config.yaml
n_kv_head: 10
init: "normal"
init_std_down: 0.00313
warmup_steps: 200
steps: 6600
Each number is 128 + 24 x the weight over its row's rms, rounded and kept within 0 to 255. Layers, rows and columns count from 0. The size above them is the row's rms in percent of the matrix's.

# layer 4 attention query, 640x640, rms 0.0484, rows 368-375, columns 0-159
size [ 99  97  99  97  98 100  97 101]
[[147 123 101 117 120 126 143 139 114 177 126 165 130 108  84 230  89  99 136 117 152 108 168 139 102 133 108 157 139  99  79 124 150 115 114 134 159 125 174  97 117  96 172 131 134 128 100 117 124 146 115  80 121 140  68 161 126 137 117 163  87  98 115  99 173 146 112 116 125 176 127 148 111 125 144 142 114  94 136 108 116 132  83 122 130 144 165  98  90 175 134 125 134 123 122 101 137 112 200  89 153 144 154 114 141 127 132 141 176 119 150 119 137 199 100 122 153 118 127  69 159 151  94 134 125 178 138 165 172 128  60 126 118 121 159 136 145 124 116  87  97 127 112 109  95 113 134 174 145 138 128 145 115 147 128 111 130 121 141  86]
 [140 104  86 143 125 140  94  91 111 138  84 153 108 137 140  99 142 115 105 155 145 110  80 130 151 107 130 131 146 124 131 117 128 165 133 142 128 133  97 151  99 156  99 159 151 103 122 138 163 103 141 114 157 146 117 125 143 163 164 138 117 120  94  89 134 148 166  96 148 144 146 119 177 133 128 145 136 139 108 185 118 116 134 119  81 130 120 126 107 150 182 107 138 126 121 122  88 113 181 107 154 153 141 115 137  98 172  89 142 164 130 139 160 107 168 121 131  39 135  75 111 150 142 117 125 148 130  93  59 163 162  98 143 173  99 165 117  93 119 116 162 137 120 138 110 132 118 129 115 127  96 119 109 115 196 113 144  68 103 125]
 [124 134 139 129 105 130 130 146 166  81 129 106 115 115 122 146 153 134 143 101 131 116 161  98 133 161  97  86 107 138 118 142 115 108 112 125 184 119 111 123  70 112 118 101 142 138 128 102 138 132 114 154  99 155 157 119 133 118 140 128 106 138 101 106 125 141 120 147 114 153 132 102 143 101 157  95 163 112 134 143 119 164 114 146 115 129 143 151  97 103  95 130 114  89 130 100 119 136 157 116 146 142 124  93 134 169 124 116 139 119 178 144 119 143 145 133  86 126 113 106 141 142 126 131 149 179 165  73 130 190  80 160 143 144 112 191 145 109 115  81  81 120 129  81 160 137 136  76 153 119 164 109 120  91 109 184 133 139 144 155]
 [117 110 146 131 154 140  92  70 149 145 113 155 132 169 116 117 109 117 119 145 122 173 161 139 131 163 130 102 118 154 103 114 121 137 122 144 127 158  84 108  96  97 146 150  87  93 139 115 140 149 142 123 135  99 149 183 192 130 156 132 109 124 126 137 155 147 189 135 134  80 126 123 145 125 187 130 134 159 134 114 124 120  84 117 111 163 106 112 125  57 158 148 114  92 157 165 153 130 113 125 132 147 125 132 101 171 141 110 172 161 125 119 103 125 194 110 119 131 148 157 131 113 116 143 127 159 112 141  72 148 104 152  81 137 122  83 137 118 128 121 124 138 124 103 168 138 117 163 123 154 147 160 140 130 100 139  80 130 135  99]
 [168 142 165 133 128 129 102 105  76 124 141 124 141 102 130 143 115 172 135 126 132 123 103 146 123  98 149 105 149 136 168 155 140  88 157  89 123 148 104 112 151 136  95 127 110 115  97 145 186 146 116 161 132 121 116 154 128 105 153 103 180 144 185 144 119 159 137  86  99 145 131 140 119 154 113 132 168  99 125 165 174 111 137 113 112  95 127 111 168 176 133 176 121 104 120 121 172 168  93  97 152 116 144 163 141 158 109 131 124 115 118 142 131 108 128 125 138 143 154 142 157 134 106 144 124 113 148 166 141  97 118  90 120 152 112 150 116 155 122 148 135 109 101 177 139 149 135 145 125 132  74 168 148 102 105 112 145 136 127 169]
 [145 162 104 100 100 136 142 140  95 127 103 125 153 145 149 152 138 112 142 103  99 127 105 118  89 115 139 165 100 155 153 106 123 109 156 132 120 142 114 121 143 121  86 152 124 149  78 108 127  88 112 134  69 148  63 101 181 131 123 164 118 131 123 115 167  77 125 102 152 129 189 106 137 161 133 108  96 146 148 139 113 128 101 164 134 111 142 107 138 119 125 105 107 152 164 103  63 130 104 117 168 147 163 106 144 138 115 134 130 104 115 144 102 115 142 130  96 101 127 165 145 100 123 129 150 111  92 141 122 123 134 130 142 172 125 161 124  99 137 114 146  89 142 121 169 170 135 149 173 109 101 119 102 150  87  89 122  95 169 147]
 [ 78 137  94 123 112  91 135 118 116 152 138 123 136 127  75 129 143 125 146 162 117 105  86 109 123 170 138 128 160 108 117  93 114 139 101 145  88 140 143 104 131 101 183 150 161 119 100 116 133 132 168 124 121 165 130 100  94 123 162 117 130 134 122 127 191 144 172 177 150 129 119 147 153 136 135 137 117  77 157 116 134 134 134 135 162 157 135 116  98 140 136 139  99  91 121 132 177 128 150 103 159 154 142  97 118 109 198 169 159  91 122 139 141 154 166 123  74 121  77 152 115 130 144 153  97 132 158 122 116 125 120 126 103 149 146 129  75  74 114 107  81 144 146 124  99  99 154 106 154 119 129 158 109 129 155 139 132 138 110 119]
 [115 140 111 117 138 145 153 156 148 174 149 127 127 145 142 138 154 122 116 151 116 151 108  95 171 154 137 137 106 104  85 127 127 154 131 168 176 123 100 150 166 134  95 149 122 138 110 149 134  85 116 162  99 145  98  99 117 142 121 116 154 100 103 106 167 132 154  95 135 132 117 102 104  91 123 159 106 132 140 115 151  97 124 103 111 140 119 121 157 171 136 132 182 104 153 135 139 131 125 148 118 130 112 148  53 169 156 131 108 151 149 109 141 129 111 125 117  46 134 165 119 105 108 124 125 106 160 121 136 137 107 185 137 109 130 147 126 117 133  82 122  99 105 146 156 115 106 148 140 144 136 212 149  74 117 119 124 106 140 109]]